config = dict(
    norm_eps=1e-06,
    parallel_block=False,
    decay_fraction=0.942,
)
Each number is 200 + 40 x the weight over its row's rms, rounded and kept within 0 to 999. Layers, rows and columns count from 0. The size before them is the row's rms in percent of the matrix's.

# layer 6 MLP down (transposed), 384x96, rms 0.222, rows 202-238, columns 0-95
088,216,147,269,171,207,149,196,139,248,193,193,163,217,237,192,179,169,198,167,177,197,182,135,187,217,194,185,184,222,168,272,209,241,250,257,280,191,213,303,168,147,176,153,228,183,244,223,100,221,194,182,142,212,90,188,186,136,203,206,200,173,256,182,218,235,242,234,262,201,237,243,194,195,157,175,220,220,201,179,281,251,239,177,234,148,213,210,210,266,228,208,242,188,253,237,123
091,152,145,145,202,160,198,139,191,217,286,218,149,168,142,183,183,70,224,225,248,129,245,207,180,241,236,180,170,133,195,199,164,138,218,215,212,177,176,110,215,217,201,238,177,116,187,215,136,168,220,229,183,199,242,153,271,218,209,172,217,225,216,202,181,198,196,237,209,174,214,179,178,206,284,189,162,160,235,226,170,232,208,195,241,160,218,178,227,155,243,133,230,199,207,272,287
093,167,211,195,223,182,199,170,162,205,195,165,237,248,192,213,218,181,208,190,150,141,177,149,164,194,220,170,223,207,205,187,200,266,204,257,179,181,245,133,206,210,245,166,247,171,192,276,272,131,167,228,197,267,183,204,249,188,254,213,192,241,185,180,235,185,175,120,165,190,204,195,175,283,145,287,239,178,207,271,155,194,194,221,201,152,121,185,158,238,126,332,254,226,153,219,203
094,126,252,240,254,259,199,212,231,190,226,146,159,205,271,222,160,196,150,215,174,182,217,201,223,222,162,224,143,244,264,177,196,220,227,190,252,157,267,241,168,211,186,217,222,232,172,200,151,211,249,213,247,228,172,194,176,178,217,186,203,178,219,192,211,163,183,183,216,258,178,166,272,91,136,197,179,204,244,159,212,210,149,174,260,172,173,181,254,139,269,239,221,70,203,284,229
101,142,229,153,220,175,158,250,143,94,197,279,221,136,169,224,144,177,199,174,216,105,196,221,190,257,246,225,114,194,153,227,232,222,226,183,170,263,220,164,191,231,228,242,236,274,197,179,192,185,165,189,192,230,216,242,173,224,248,194,233,159,188,224,197,145,201,230,202,161,195,209,250,231,250,187,191,144,256,200,167,224,207,197,268,183,251,285,213,172,236,126,170,149,200,263,142
107,195,189,163,216,212,218,289,148,227,247,216,176,142,195,190,225,207,158,263,174,232,210,194,232,219,168,156,162,200,205,187,256,213,181,169,176,232,257,156,181,197,242,237,203,255,282,260,275,269,185,205,210,147,231,181,170,148,205,133,204,155,146,207,296,189,258,220,236,203,156,230,249,186,264,235,241,213,178,152,275,193,271,152,220,201,288,189,142,248,235,189,161,211,248,214,228
043,199,185,204,242,224,216,146,163,187,201,229,188,171,244,176,204,219,188,234,275,250,238,233,226,244,179,194,218,146,233,215,190,240,299,145,190,305,252,174,243,91,244,276,206,143,198,214,159,155,160,168,229,226,142,214,157,212,172,251,193,230,182,185,190,243,161,194,187,249,280,214,198,149,196,243,134,227,202,274,195,241,221,228,103,191,203,180,216,212,260,239,235,232,213,202,236
099,255,238,171,225,214,121,238,210,206,83,166,223,239,180,170,204,223,128,173,194,175,162,194,145,199,157,216,261,202,227,229,218,190,183,216,218,127,127,281,167,206,127,202,222,165,189,239,198,159,269,150,192,141,188,204,233,214,171,253,204,152,203,242,156,158,212,149,171,228,248,175,137,203,193,148,185,195,184,234,224,216,287,219,202,176,114,298,245,197,175,188,199,231,156,195,223
109,232,155,173,169,264,243,137,210,181,103,147,239,178,233,202,174,232,192,183,190,124,181,150,168,210,216,195,280,212,192,256,183,194,206,176,165,233,127,211,202,191,163,217,219,285,162,234,173,221,161,187,129,204,156,175,291,187,205,206,277,248,209,144,190,179,218,285,189,139,162,192,242,164,220,194,209,162,226,201,276,202,208,210,139,191,224,129,171,206,136,125,207,217,187,135,195
096,207,208,239,102,189,291,189,191,238,245,194,158,217,177,267,257,175,177,243,204,211,146,189,190,184,254,215,182,162,180,162,151,208,175,198,230,212,104,243,177,178,250,201,163,148,193,227,221,161,238,198,182,104,166,281,180,262,123,147,218,226,153,187,246,237,160,218,158,183,169,172,321,189,176,181,182,238,222,157,165,143,216,194,192,217,233,188,166,168,200,226,166,233,235,181,139
079,210,210,190,255,254,201,180,187,213,285,194,190,173,180,190,208,193,181,208,194,181,204,166,260,167,177,285,227,188,248,206,264,154,168,166,157,203,150,134,192,104,163,290,132,153,213,215,165,209,257,210,154,228,220,215,240,117,144,202,231,242,200,177,228,163,176,189,173,217,189,260,228,214,229,226,228,111,219,181,256,224,181,172,217,266,194,220,294,261,237,220,227,148,124,194,165
098,174,218,184,263,254,254,162,235,231,194,221,141,250,80,178,243,232,218,187,143,245,239,224,225,283,213,217,168,201,222,208,178,156,215,202,199,189,238,216,139,217,201,180,192,171,100,192,227,248,193,218,183,144,210,254,229,219,270,187,219,204,192,255,196,152,249,174,166,164,189,136,272,291,203,171,226,166,229,192,184,239,230,209,122,166,175,237,187,222,156,245,216,138,118,196,236
103,225,186,212,178,154,159,184,166,192,243,124,231,175,218,177,181,283,226,216,237,186,175,262,230,197,199,268,183,265,214,218,221,246,148,191,286,195,179,231,134,231,141,173,121,219,203,208,202,205,147,268,145,170,214,214,178,251,250,154,190,219,163,184,261,253,199,210,188,282,215,249,166,231,230,203,225,104,200,302,251,188,257,206,262,264,170,226,188,180,200,220,180,168,235,160,197
115,198,202,193,215,169,176,247,261,189,246,301,272,205,172,242,158,176,251,206,175,165,219,91,175,199,128,196,235,198,189,166,188,188,77,189,201,196,141,203,196,146,235,216,253,184,268,176,125,198,228,171,218,236,191,228,209,199,129,185,231,218,167,134,138,130,229,198,171,244,190,187,144,189,174,184,174,145,272,262,205,170,189,220,167,205,220,175,230,201,152,165,185,250,201,189,264
102,186,233,184,184,149,219,228,144,242,200,65,127,274,148,147,182,216,170,206,188,272,227,154,176,172,153,172,215,169,165,237,229,204,260,207,248,180,116,254,181,256,199,171,250,204,149,173,236,165,166,218,223,226,252,215,277,196,192,193,222,142,173,138,256,219,213,168,203,162,161,164,266,237,234,186,149,200,248,248,193,152,163,216,205,238,170,227,195,240,144,172,212,170,263,198,188
102,185,224,118,220,187,212,201,198,218,167,215,167,167,185,129,166,194,205,215,154,169,131,158,175,165,212,199,167,189,139,210,202,204,226,163,195,181,212,144,189,154,154,226,202,242,230,133,226,225,232,204,220,198,196,220,246,178,76,229,137,252,167,149,154,146,175,119,206,258,172,198,224,249,289,216,133,224,192,191,212,127,156,209,235,117,123,204,222,190,220,171,254,231,152,207,276
106,250,136,158,213,193,179,176,316,123,170,141,216,219,172,146,184,168,254,209,223,116,187,111,194,177,211,270,252,183,201,188,183,308,253,179,224,222,224,241,183,146,174,206,208,189,173,163,152,224,243,181,230,181,235,152,198,180,195,132,209,91,219,189,236,218,185,233,201,183,281,191,135,190,193,211,194,212,206,161,211,148,167,212,189,211,211,186,115,218,172,144,245,221,197,212,228
102,228,248,163,204,159,100,212,194,215,107,189,209,240,152,122,192,211,194,273,206,211,122,227,253,197,201,151,257,183,221,206,158,255,220,252,269,245,234,216,239,169,253,144,228,178,219,211,177,246,213,185,177,195,201,225,206,121,232,191,178,218,251,141,214,268,144,198,216,213,250,136,210,239,218,124,206,188,132,238,235,239,183,213,222,179,204,172,237,224,222,217,188,134,155,151,122
083,283,249,216,252,170,215,149,175,230,235,285,236,222,238,141,205,163,210,197,238,99,189,235,169,197,280,229,237,301,240,146,189,141,197,200,214,171,191,204,180,247,203,268,114,226,194,197,196,168,167,239,194,185,264,232,225,250,166,197,162,250,159,237,150,164,187,260,138,202,165,253,246,208,167,183,145,150,192,231,149,167,207,192,235,197,170,196,218,171,226,165,184,132,159,180,194
105,209,211,201,253,170,218,123,155,210,160,158,170,142,212,140,215,295,185,232,269,162,214,238,182,237,205,221,188,202,266,193,180,231,230,164,229,189,257,206,201,203,214,258,144,166,271,179,179,268,197,201,177,208,219,192,169,211,255,136,254,213,188,233,254,126,244,198,173,209,159,201,209,180,220,247,202,127,219,138,212,214,141,91,188,236,155,269,245,138,189,256,250,181,138,188,202
108,238,163,169,219,203,246,183,211,212,189,180,183,231,166,144,170,207,201,220,222,258,188,177,268,230,223,164,196,202,229,218,146,241,249,196,133,224,153,207,210,223,241,194,217,221,218,135,129,225,241,218,219,217,225,138,188,152,117,141,170,133,177,186,302,227,184,219,189,175,240,170,238,265,260,187,217,191,249,159,122,162,137,217,124,185,207,220,93,248,150,148,223,231,219,142,232
097,220,168,105,167,206,183,241,183,175,188,232,255,242,146,263,287,242,181,206,253,188,213,232,165,204,198,204,243,200,154,228,219,158,177,158,228,206,198,212,164,196,252,200,189,180,202,111,160,223,236,257,210,194,287,174,239,244,160,182,182,154,153,209,245,223,198,166,178,252,194,213,148,219,196,174,135,187,206,298,172,217,144,168,166,257,260,269,305,236,259,186,171,209,163,155,177
099,211,188,158,223,187,167,226,155,234,123,165,157,233,207,179,121,195,161,154,167,205,227,233,178,195,225,231,159,202,179,179,160,209,215,179,136,247,225,194,170,239,226,224,175,210,197,175,243,292,200,195,218,255,267,246,137,212,242,231,184,239,112,147,179,124,166,137,141,224,166,150,208,215,294,178,162,163,247,258,156,202,192,198,191,214,232,118,212,208,236,274,193,233,269,137,189
039,211,205,250,214,238,155,230,209,158,126,223,144,235,210,138,205,229,133,135,180,225,230,205,158,173,181,204,206,135,163,229,278,175,257,134,138,194,208,233,151,162,238,261,157,223,215,206,180,237,232,201,197,219,170,234,135,239,254,169,225,225,151,187,223,187,206,270,301,200,201,272,239,183,205,173,216,173,188,199,194,124,220,303,249,141,146,186,209,190,182,150,201,250,149,233,216
097,212,157,198,140,170,168,244,272,211,182,193,212,159,155,103,294,225,175,200,203,161,195,189,158,277,256,227,235,208,190,248,282,146,162,175,139,252,141,256,227,146,211,267,212,184,181,227,224,193,131,186,231,210,204,175,119,161,227,205,235,182,189,190,190,282,174,175,213,170,219,261,172,219,180,215,250,200,171,137,193,199,268,235,200,249,181,248,264,159,228,247,219,212,168,229,163
067,218,223,305,126,211,116,210,200,209,133,216,151,161,235,168,191,221,190,173,144,201,183,165,145,224,169,170,192,184,185,88,157,156,153,220,275,160,143,170,132,209,220,219,248,160,162,160,286,188,239,208,180,253,210,180,167,206,148,101,221,197,209,134,175,182,177,187,227,185,211,198,221,213,244,139,184,169,218,219,235,157,119,177,194,236,164,179,181,170,202,187,212,196,213,124,220
108,211,235,208,219,220,128,140,199,186,182,183,133,179,163,205,240,183,243,221,138,92,158,228,185,169,256,246,238,164,225,228,155,149,222,210,193,105,196,137,194,168,198,197,176,292,225,233,186,163,236,180,206,198,178,203,211,139,262,179,241,134,183,192,131,213,199,201,81,298,189,167,152,205,206,226,247,201,180,222,239,186,148,202,167,234,209,150,185,245,239,172,154,216,222,232,175
104,230,244,165,249,122,164,215,158,208,143,179,184,210,155,210,127,218,173,164,175,169,205,230,193,181,246,219,261,220,228,178,194,262,266,206,246,257,224,256,233,218,234,151,69,234,153,224,223,158,221,196,232,214,243,172,197,247,217,242,217,208,209,208,226,200,203,267,159,262,125,203,223,204,181,293,138,230,220,239,256,246,285,238,220,194,174,237,252,216,260,179,188,181,165,173,205
102,185,205,289,279,190,191,196,213,194,238,110,202,182,186,151,109,232,149,180,254,208,232,224,187,238,264,175,179,182,190,160,204,185,193,227,152,148,186,175,239,218,272,235,230,204,122,225,291,220,211,227,208,188,211,183,191,214,203,324,213,196,205,117,150,183,206,155,195,210,154,214,241,225,252,193,191,188,166,190,208,226,253,204,214,149,269,114,196,201,159,172,160,152,252,239,247
077,230,257,224,166,167,124,143,139,170,194,176,237,250,232,191,172,256,254,242,127,160,240,151,180,150,169,177,163,155,248,180,163,203,234,228,327,234,218,186,172,210,197,195,206,196,256,142,232,132,169,188,155,197,176,281,151,185,194,217,152,270,216,194,164,218,188,242,239,269,212,195,191,227,245,208,177,204,184,196,238,164,181,257,267,188,197,178,198,198,139,172,204,282,273,175,210
098,183,229,99,182,195,187,146,190,195,197,199,182,244,160,145,244,162,182,226,215,203,280,245,208,243,168,80,236,218,178,225,196,206,172,166,174,272,194,262,213,164,202,242,264,204,167,219,257,208,236,202,264,176,173,177,159,143,147,243,153,188,211,128,193,210,237,203,290,221,199,220,114,218,205,170,137,170,164,214,206,245,181,274,150,262,123,182,208,208,171,183,157,183,169,183,200
098,174,166,263,188,205,164,237,185,160,178,144,145,258,236,211,262,273,180,135,183,216,275,205,225,248,161,157,265,176,205,221,224,205,201,205,186,236,146,233,218,226,210,226,188,112,221,240,146,256,228,296,311,203,159,210,175,179,235,235,120,147,219,125,222,239,228,176,148,275,197,223,200,165,173,220,226,186,197,192,223,275,178,243,199,186,233,159,222,151,213,219,225,212,231,221,165
084,242,239,263,211,179,193,225,184,240,294,174,227,133,171,137,226,150,209,206,219,251,173,197,242,256,201,271,200,166,187,149,177,209,229,199,225,235,177,151,205,223,165,257,171,225,140,190,169,223,207,159,182,225,204,244,193,172,143,215,235,201,124,227,238,102,167,212,230,150,202,248,186,178,200,193,160,157,237,296,154,162,236,142,175,237,201,284,249,114,271,182,201,232,246,202,203
060,212,178,197,212,182,142,178,212,204,290,175,202,193,164,160,151,228,187,291,198,240,202,161,256,146,244,150,187,225,185,181,182,254,250,172,213,191,216,120,188,225,186,213,243,170,158,121,191,209,225,189,145,161,189,85,181,86,193,179,184,173,175,187,200,190,236,267,157,163,189,196,287,163,296,167,267,189,160,160,188,229,211,221,221,223,218,275,176,219,168,196,258,208,214,190,192
120,206,180,131,105,237,221,192,143,190,202,243,214,133,179,214,134,171,184,152,216,192,246,166,254,246,205,217,214,146,153,171,140,209,254,158,200,186,185,132,217,167,199,169,273,277,163,206,236,161,188,211,195,180,190,88,252,166,269,222,140,151,171,226,230,168,220,203,222,205,210,201,217,217,189,167,166,216,187,180,165,231,189,172,252,80,151,185,159,141,145,240,194,202,163,172,236
120,212,229,166,195,164,211,176,256,160,221,207,172,188,318,324,154,204,176,239,280,184,225,179,227,241,155,208,237,161,177,226,290,270,194,217,214,235,175,179,171,172,154,200,235,163,177,166,219,188,240,202,263,215,230,190,183,137,130,269,178,144,151,224,173,185,288,220,207,210,200,226,203,230,221,263,171,227,189,233,120,238,191,178,220,184,154,218,176,191,243,203,150,232,248,140,225
090,298,270,296,218,177,147,177,223,183,136,164,175,242,214,207,273,161,226,179,256,193,201,163,168,278,171,194,215,157,195,187,196,170,203,204,230,219,201,114,242,228,211,214,203,175,293,142,219,252,214,135,196,211,241,221,146,259,241,152,232,199,186,220,230,251,176,266,237,186,183,219,193,245,130,196,266,197,213,162,188,214,212,264,139,181,228,166,176,210,193,237,258,212,205,114,202
# layer 6 MLP up, 384x96, rms 0.289, rows 203-238, columns 0-95
098,145,208,190,172,163,170,213,162,166,227,185,238,272,205,244,256,176,167,200,209,150,240,242,173,172,254,152,244,195,178,114,219,193,230,257,190,308,167,233,184,154,227,244,113,254,215,129,118,188,173,196,187,209,186,154,243,219,119,230,239,142,203,268,189,185,231,218,222,194,233,208,218,199,236,188,219,176,221,235,194,235,167,116,203,198,259,167,114,176,200,131,218,192,202,159,244
088,233,172,129,255,219,125,242,226,171,220,171,150,218,194,165,191,225,201,220,153,218,245,192,130,171,218,136,177,212,226,232,205,128,205,194,150,139,207,159,234,219,260,145,189,167,238,208,261,207,258,202,175,195,198,236,200,269,256,165,209,155,264,203,182,120,144,215,238,250,206,252,290,265,253,107,166,213,198,156,190,207,188,160,257,213,246,196,147,204,162,205,203,141,222,150,177
097,138,232,181,185,281,273,145,221,133,199,223,264,201,182,206,223,197,166,212,226,178,264,200,238,250,131,131,193,171,166,178,154,192,214,230,187,168,166,156,178,217,211,200,265,180,226,221,181,190,168,225,165,202,142,184,126,161,189,207,179,199,215,186,177,195,222,165,172,187,169,127,118,138,198,174,234,204,141,265,144,218,261,229,281,234,138,235,77,200,166,182,184,173,229,154,193
109,251,211,173,168,147,146,135,184,145,256,236,261,228,158,205,211,170,169,249,164,191,215,154,222,220,196,193,175,141,130,152,141,269,212,133,165,172,239,153,167,238,225,203,177,201,257,140,195,122,206,224,257,212,250,164,188,241,164,223,257,199,207,147,259,220,246,185,202,241,207,156,242,224,203,226,194,199,248,197,293,225,235,109,246,231,264,169,136,248,222,210,228,209,178,210,237
110,134,184,204,171,215,125,228,154,271,91,242,205,156,193,251,191,161,248,103,175,145,179,143,188,195,160,136,147,233,209,149,279,194,187,186,186,176,219,244,233,164,150,200,205,231,205,233,228,270,244,192,163,150,223,144,241,220,147,193,247,216,207,208,281,178,235,211,194,266,218,252,178,200,200,184,201,145,223,186,258,130,135,196,195,244,216,161,183,172,214,249,252,210,212,176,203
035,121,287,186,166,186,183,252,173,160,213,234,282,201,206,226,197,190,200,213,209,225,212,186,198,162,226,157,299,180,170,151,212,179,142,149,259,217,156,211,270,213,254,101,147,188,206,215,212,163,209,174,248,153,142,221,170,183,165,200,244,175,217,203,225,198,207,252,172,210,157,162,250,176,302,180,170,261,155,200,141,155,262,131,197,147,206,232,180,197,217,230,175,206,260,262,209
100,200,218,169,224,218,164,202,228,222,201,217,245,285,273,243,267,220,201,181,160,203,122,172,180,191,194,175,190,181,214,127,207,158,173,251,213,197,136,263,178,120,260,178,237,206,234,176,156,238,196,240,223,247,180,199,181,141,111,213,235,176,221,202,216,297,278,225,180,171,148,216,159,201,172,190,147,161,189,276,248,248,197,217,164,218,157,223,216,201,187,150,271,268,239,160,259
099,149,210,169,218,198,208,165,265,187,206,231,249,187,218,229,274,208,167,246,277,212,180,163,205,234,202,189,105,268,247,118,220,224,199,189,262,186,214,184,192,236,250,143,147,187,229,158,153,170,166,168,225,149,168,189,175,183,193,91,134,162,229,243,192,194,227,187,170,225,240,160,227,247,247,180,77,273,200,219,240,250,145,224,170,185,162,217,187,152,201,224,205,177,190,145,204
089,165,304,175,110,220,208,151,247,145,192,249,177,180,128,135,234,173,236,163,150,196,193,221,192,191,203,158,165,216,159,134,215,165,219,237,267,190,305,180,192,186,248,185,206,183,218,204,259,245,155,204,213,207,221,200,170,180,304,206,199,196,244,193,204,211,231,209,288,166,188,149,152,228,274,232,205,273,164,212,224,295,219,247,228,205,194,172,183,240,200,153,217,188,212,232,233
084,274,238,225,206,214,152,225,254,191,214,209,271,206,200,200,134,121,246,177,230,190,168,254,228,185,252,243,209,138,213,129,215,177,175,188,214,223,220,155,256,141,168,202,265,255,110,275,182,208,211,216,197,172,142,244,167,226,246,202,157,162,176,174,172,249,248,214,183,154,182,210,206,142,242,176,148,210,139,263,232,224,207,199,255,212,220,204,167,139,194,312,200,238,265,189,191
098,182,122,134,251,263,126,133,168,195,236,180,186,226,191,167,257,174,230,154,192,249,193,221,108,245,201,159,274,174,196,200,218,188,177,189,243,255,249,176,201,219,190,201,180,237,209,255,245,226,163,222,133,159,146,272,241,263,213,257,202,114,212,207,179,186,241,209,168,193,247,147,168,206,237,157,237,236,156,209,115,219,186,152,152,213,215,252,223,153,190,163,223,182,195,208,127
089,200,253,195,222,267,238,118,176,220,147,236,194,155,191,190,226,171,246,221,101,196,165,190,196,198,293,200,250,221,203,167,177,198,261,240,217,170,184,305,222,126,197,202,230,246,230,192,266,163,212,239,194,151,185,187,226,258,242,225,147,235,246,183,146,205,230,189,141,228,240,185,141,230,242,152,222,223,263,242,251,211,256,225,192,206,206,183,165,221,206,255,166,107,210,174,142
112,163,217,136,204,161,143,156,151,136,199,174,182,242,164,251,250,248,258,186,165,260,241,239,212,166,187,270,283,189,154,169,235,280,209,249,204,209,189,225,187,207,183,141,240,241,190,148,161,221,184,218,143,205,243,160,138,156,216,228,187,139,239,214,212,108,218,213,155,163,239,266,218,238,164,175,241,224,205,204,148,119,170,130,157,242,177,181,141,184,217,203,215,225,201,229,255
099,173,222,177,191,226,176,191,203,195,187,154,146,208,220,199,217,178,235,172,278,131,205,164,260,173,101,168,183,150,189,204,206,235,133,268,234,224,153,224,185,250,212,168,216,194,148,159,209,211,165,185,168,198,243,177,203,235,269,172,224,283,196,281,264,251,290,206,272,156,248,267,190,246,208,153,154,245,185,234,159,111,246,193,194,177,235,193,194,257,204,191,244,162,251,205,217
101,228,184,214,195,118,183,180,158,212,188,251,211,309,94,261,211,171,185,120,225,208,253,211,189,174,184,211,316,200,129,139,219,179,225,217,210,172,194,202,247,159,190,172,226,234,240,122,235,183,179,214,218,204,174,212,133,103,206,222,182,200,230,232,182,259,172,136,176,228,184,204,149,221,207,211,121,182,173,255,202,192,205,167,275,218,186,173,167,182,204,215,237,222,272,175,168
106,212,176,203,165,189,131,141,121,182,312,237,242,164,170,161,188,241,187,211,248,223,186,202,227,130,239,219,184,145,211,196,131,207,144,171,240,249,246,136,185,249,148,95,174,164,187,126,220,255,216,244,146,163,201,209,161,177,157,177,129,156,183,240,163,220,220,244,153,206,231,235,226,170,225,245,210,199,186,255,227,202,283,211,176,196,210,215,188,166,194,124,173,201,230,229,217
105,213,162,136,185,195,233,180,208,196,152,245,270,240,231,174,207,215,188,202,140,155,171,183,155,207,187,165,189,158,261,154,213,218,242,202,179,179,142,240,215,220,206,128,230,211,246,177,183,227,225,227,239,241,205,218,243,151,174,154,172,216,185,183,242,236,185,141,268,171,205,236,198,127,228,305,249,239,181,197,143,250,274,221,178,237,157,207,94,211,178,260,288,130,220,255,164
091,274,154,192,192,158,207,168,244,163,187,252,191,247,224,194,218,289,196,227,200,212,188,167,192,181,167,217,186,193,206,166,206,283,264,187,142,257,241,186,264,153,145,119,220,287,129,253,250,246,211,260,165,164,141,267,220,197,225,285,255,152,165,218,159,228,221,201,204,188,203,164,182,144,127,276,170,219,205,186,224,192,209,228,229,183,139,208,211,212,171,147,184,168,241,176,222
102,171,236,192,325,279,258,151,215,181,184,222,217,214,152,239,239,204,152,169,207,155,182,239,210,219,219,184,195,187,231,170,235,287,116,169,219,146,261,191,212,186,189,253,157,212,139,232,173,180,192,237,253,193,222,158,154,177,183,229,229,213,231,178,228,155,325,146,137,219,249,185,241,235,163,170,280,216,184,180,192,241,177,208,220,222,156,231,208,207,246,224,193,205,189,170,286
108,96,203,164,249,188,235,226,182,180,114,182,165,107,266,216,295,132,192,206,206,175,197,150,160,248,198,255,241,230,179,203,184,235,174,235,151,152,261,204,206,157,237,170,188,215,151,78,195,169,205,170,212,206,193,188,198,266,205,221,184,192,211,158,162,275,223,232,220,261,254,182,163,243,213,241,193,185,194,191,152,140,253,217,213,224,242,154,200,180,188,253,263,186,160,198,193
090,237,232,162,233,244,178,159,196,200,124,215,146,127,161,244,174,234,145,152,196,272,218,202,230,140,219,211,253,173,218,173,243,235,182,184,192,270,218,203,163,199,174,180,185,251,149,160,205,219,224,187,150,214,175,158,182,239,235,242,207,140,161,231,207,225,151,291,171,183,188,271,308,254,234,190,306,133,116,210,193,217,180,213,206,249,180,253,163,204,219,199,174,204,149,196,173
097,180,224,176,171,222,161,140,195,118,242,243,221,261,197,167,207,189,275,191,250,207,218,226,255,215,230,284,195,262,171,211,197,207,141,235,240,279,144,201,201,247,279,237,157,198,203,195,189,132,195,232,194,218,180,237,200,238,175,158,258,249,200,188,259,177,175,238,197,211,218,227,163,139,243,206,174,222,251,219,281,287,258,128,218,248,186,241,155,235,179,191,276,216,213,193,261
039,232,274,177,154,212,217,186,182,184,153,248,223,277,235,266,189,164,203,197,226,265,215,248,200,131,231,193,190,185,169,184,203,245,145,194,302,230,219,228,215,104,222,183,228,143,162,111,161,207,172,272,200,176,159,279,238,276,212,194,211,156,205,262,185,243,219,206,199,245,169,228,256,217,250,197,184,271,251,214,176,247,195,155,214,136,223,235,233,261,176,173,210,191,240,178,224
098,143,197,188,132,197,158,171,176,247,214,233,171,274,274,162,164,177,197,239,201,217,227,222,252,204,120,223,199,215,166,210,196,229,188,194,225,255,214,168,175,204,236,227,247,251,243,166,166,212,227,249,256,218,128,231,172,235,177,150,149,158,194,250,170,193,146,183,177,261,224,177,209,216,185,250,164,169,212,193,72,232,173,150,144,165,206,100,145,209,165,187,180,258,220,127,146
051,118,297,149,155,221,224,177,135,167,198,205,279,186,196,272,203,157,231,181,177,254,276,187,172,137,221,208,194,155,234,235,151,276,206,203,182,191,208,171,220,179,260,138,152,166,166,190,203,179,210,248,243,210,190,252,152,248,199,184,173,226,228,276,194,227,215,213,314,283,250,163,190,165,177,242,219,217,213,282,207,193,202,201,255,212,168,229,158,188,242,145,192,174,204,186,209
119,208,209,215,206,220,236,264,124,227,207,180,214,197,119,135,169,190,232,150,192,233,188,160,161,119,160,168,223,250,204,168,238,263,147,208,214,223,215,182,201,182,254,184,149,165,207,130,139,244,102,190,243,251,218,231,156,228,252,229,268,263,226,173,210,236,166,199,157,163,230,199,143,181,175,117,223,149,166,205,188,221,154,238,195,181,238,198,141,191,200,310,184,186,150,224,230
104,214,136,172,110,218,159,188,216,127,134,238,187,199,114,221,234,192,234,113,199,177,144,189,207,157,164,165,182,225,194,188,118,257,220,190,211,170,211,214,195,186,176,193,239,165,231,197,144,223,170,241,245,207,237,173,197,207,225,137,258,245,159,187,250,123,279,239,126,195,208,262,193,183,187,200,235,188,132,272,207,198,145,203,221,271,161,145,193,261,178,221,249,154,224,225,192
095,170,168,158,178,146,126,174,184,165,223,259,272,249,245,194,160,196,211,213,270,187,176,139,186,213,210,209,207,168,237,91,182,240,157,188,154,199,249,209,140,238,156,257,151,186,185,217,192,199,211,225,218,257,205,257,221,196,230,216,296,245,192,208,153,222,161,116,241,258,169,184,160,193,207,167,201,221,207,174,131,171,232,225,163,166,158,194,229,224,232,107,209,105,166,239,181
084,138,161,211,200,203,192,191,230,223,153,217,213,221,169,281,265,218,188,217,218,170,215,79,230,219,175,202,198,216,255,180,117,257,176,142,291,182,198,154,172,188,257,140,172,162,220,203,244,274,223,208,178,201,186,267,195,158,155,163,224,179,232,241,211,243,215,247,202,223,224,113,131,225,260,157,202,86,249,224,205,250,186,183,200,144,193,194,205,183,194,137,204,177,213,186,223
091,147,150,194,224,209,229,247,173,164,249,186,198,234,198,237,211,221,231,189,274,265,188,241,232,218,221,127,209,226,215,153,163,150,112,178,213,259,222,248,205,203,248,143,150,225,217,184,176,206,155,101,152,197,172,198,171,282,245,164,180,231,236,281,232,203,144,262,197,244,210,251,221,207,143,186,173,151,191,175,219,185,135,220,194,267,168,307,172,237,208,191,210,251,248,203,217
096,200,214,203,218,259,249,215,238,126,148,240,240,172,205,214,322,218,146,179,203,164,243,183,224,184,208,317,245,211,133,204,157,141,197,257,197,199,178,99,226,190,231,195,213,264,219,110,238,160,206,245,211,194,211,184,165,178,145,197,225,189,191,170,233,197,243,248,156,245,178,245,157,265,230,197,180,207,122,186,161,226,250,188,223,189,139,211,168,206,184,200,123,202,217,156,204
093,229,208,231,178,198,233,175,120,197,171,229,286,224,165,245,214,226,173,114,180,139,168,200,168,233,202,128,228,238,183,201,188,209,178,191,192,161,207,160,177,126,274,239,243,185,181,169,267,198,198,218,148,114,182,213,266,203,134,227,195,232,215,199,205,199,219,223,167,213,121,315,245,219,190,123,231,172,174,233,158,215,170,271,232,272,228,265,222,191,213,209,183,247,144,172,189
044,171,234,154,198,283,301,278,138,222,117,230,210,208,231,265,200,191,174,185,233,213,210,153,254,150,195,276,252,177,177,228,174,235,186,131,205,182,157,262,200,162,295,196,150,197,155,224,204,177,250,263,194,201,155,224,218,260,177,213,306,188,195,227,220,243,188,222,218,222,211,250,222,208,185,159,199,252,222,257,205,225,167,204,177,151,190,221,183,216,262,217,155,182,272,227,186
104,197,232,168,192,247,206,173,172,165,255,208,231,234,226,255,204,150,222,156,241,143,203,185,200,219,217,214,214,292,214,224,219,274,150,261,283,210,126,242,203,158,260,197,176,227,176,173,234,201,200,225,233,206,228,265,196,232,175,220,212,274,176,182,152,146,168,239,233,273,242,197,248,200,196,246,189,308,186,216,240,202,171,280,202,230,136,191,222,212,275,167,192,241,242,225,108
101,216,228,201,194,150,169,202,139,177,241,202,233,206,220,204,288,230,192,217,206,167,290,194,243,127,161,153,190,165,237,229,248,219,194,235,180,236,199,126,236,153,232,185,185,153,194,84,238,189,244,176,244,176,250,197,204,175,153,192,227,263,243,205,232,227,186,195,151,184,207,178,160,258,135,259,215,262,156,117,221,203,239,275,196,252,205,213,166,148,244,274,215,208,161,147,167
087,265,218,172,230,169,219,202,158,233,182,170,220,191,247,117,200,188,213,139,190,263,99,197,223,174,107,228,253,150,168,158,244,247,200,236,179,184,156,204,233,108,241,253,196,230,155,227,212,297,165,215,222,186,214,181,244,207,226,223,186,238,204,227,192,181,199,205,221,269,201,155,249,215,262,164,241,254,223,238,155,253,155,209,255,189,201,175,197,193,172,190,278,203,232,304,188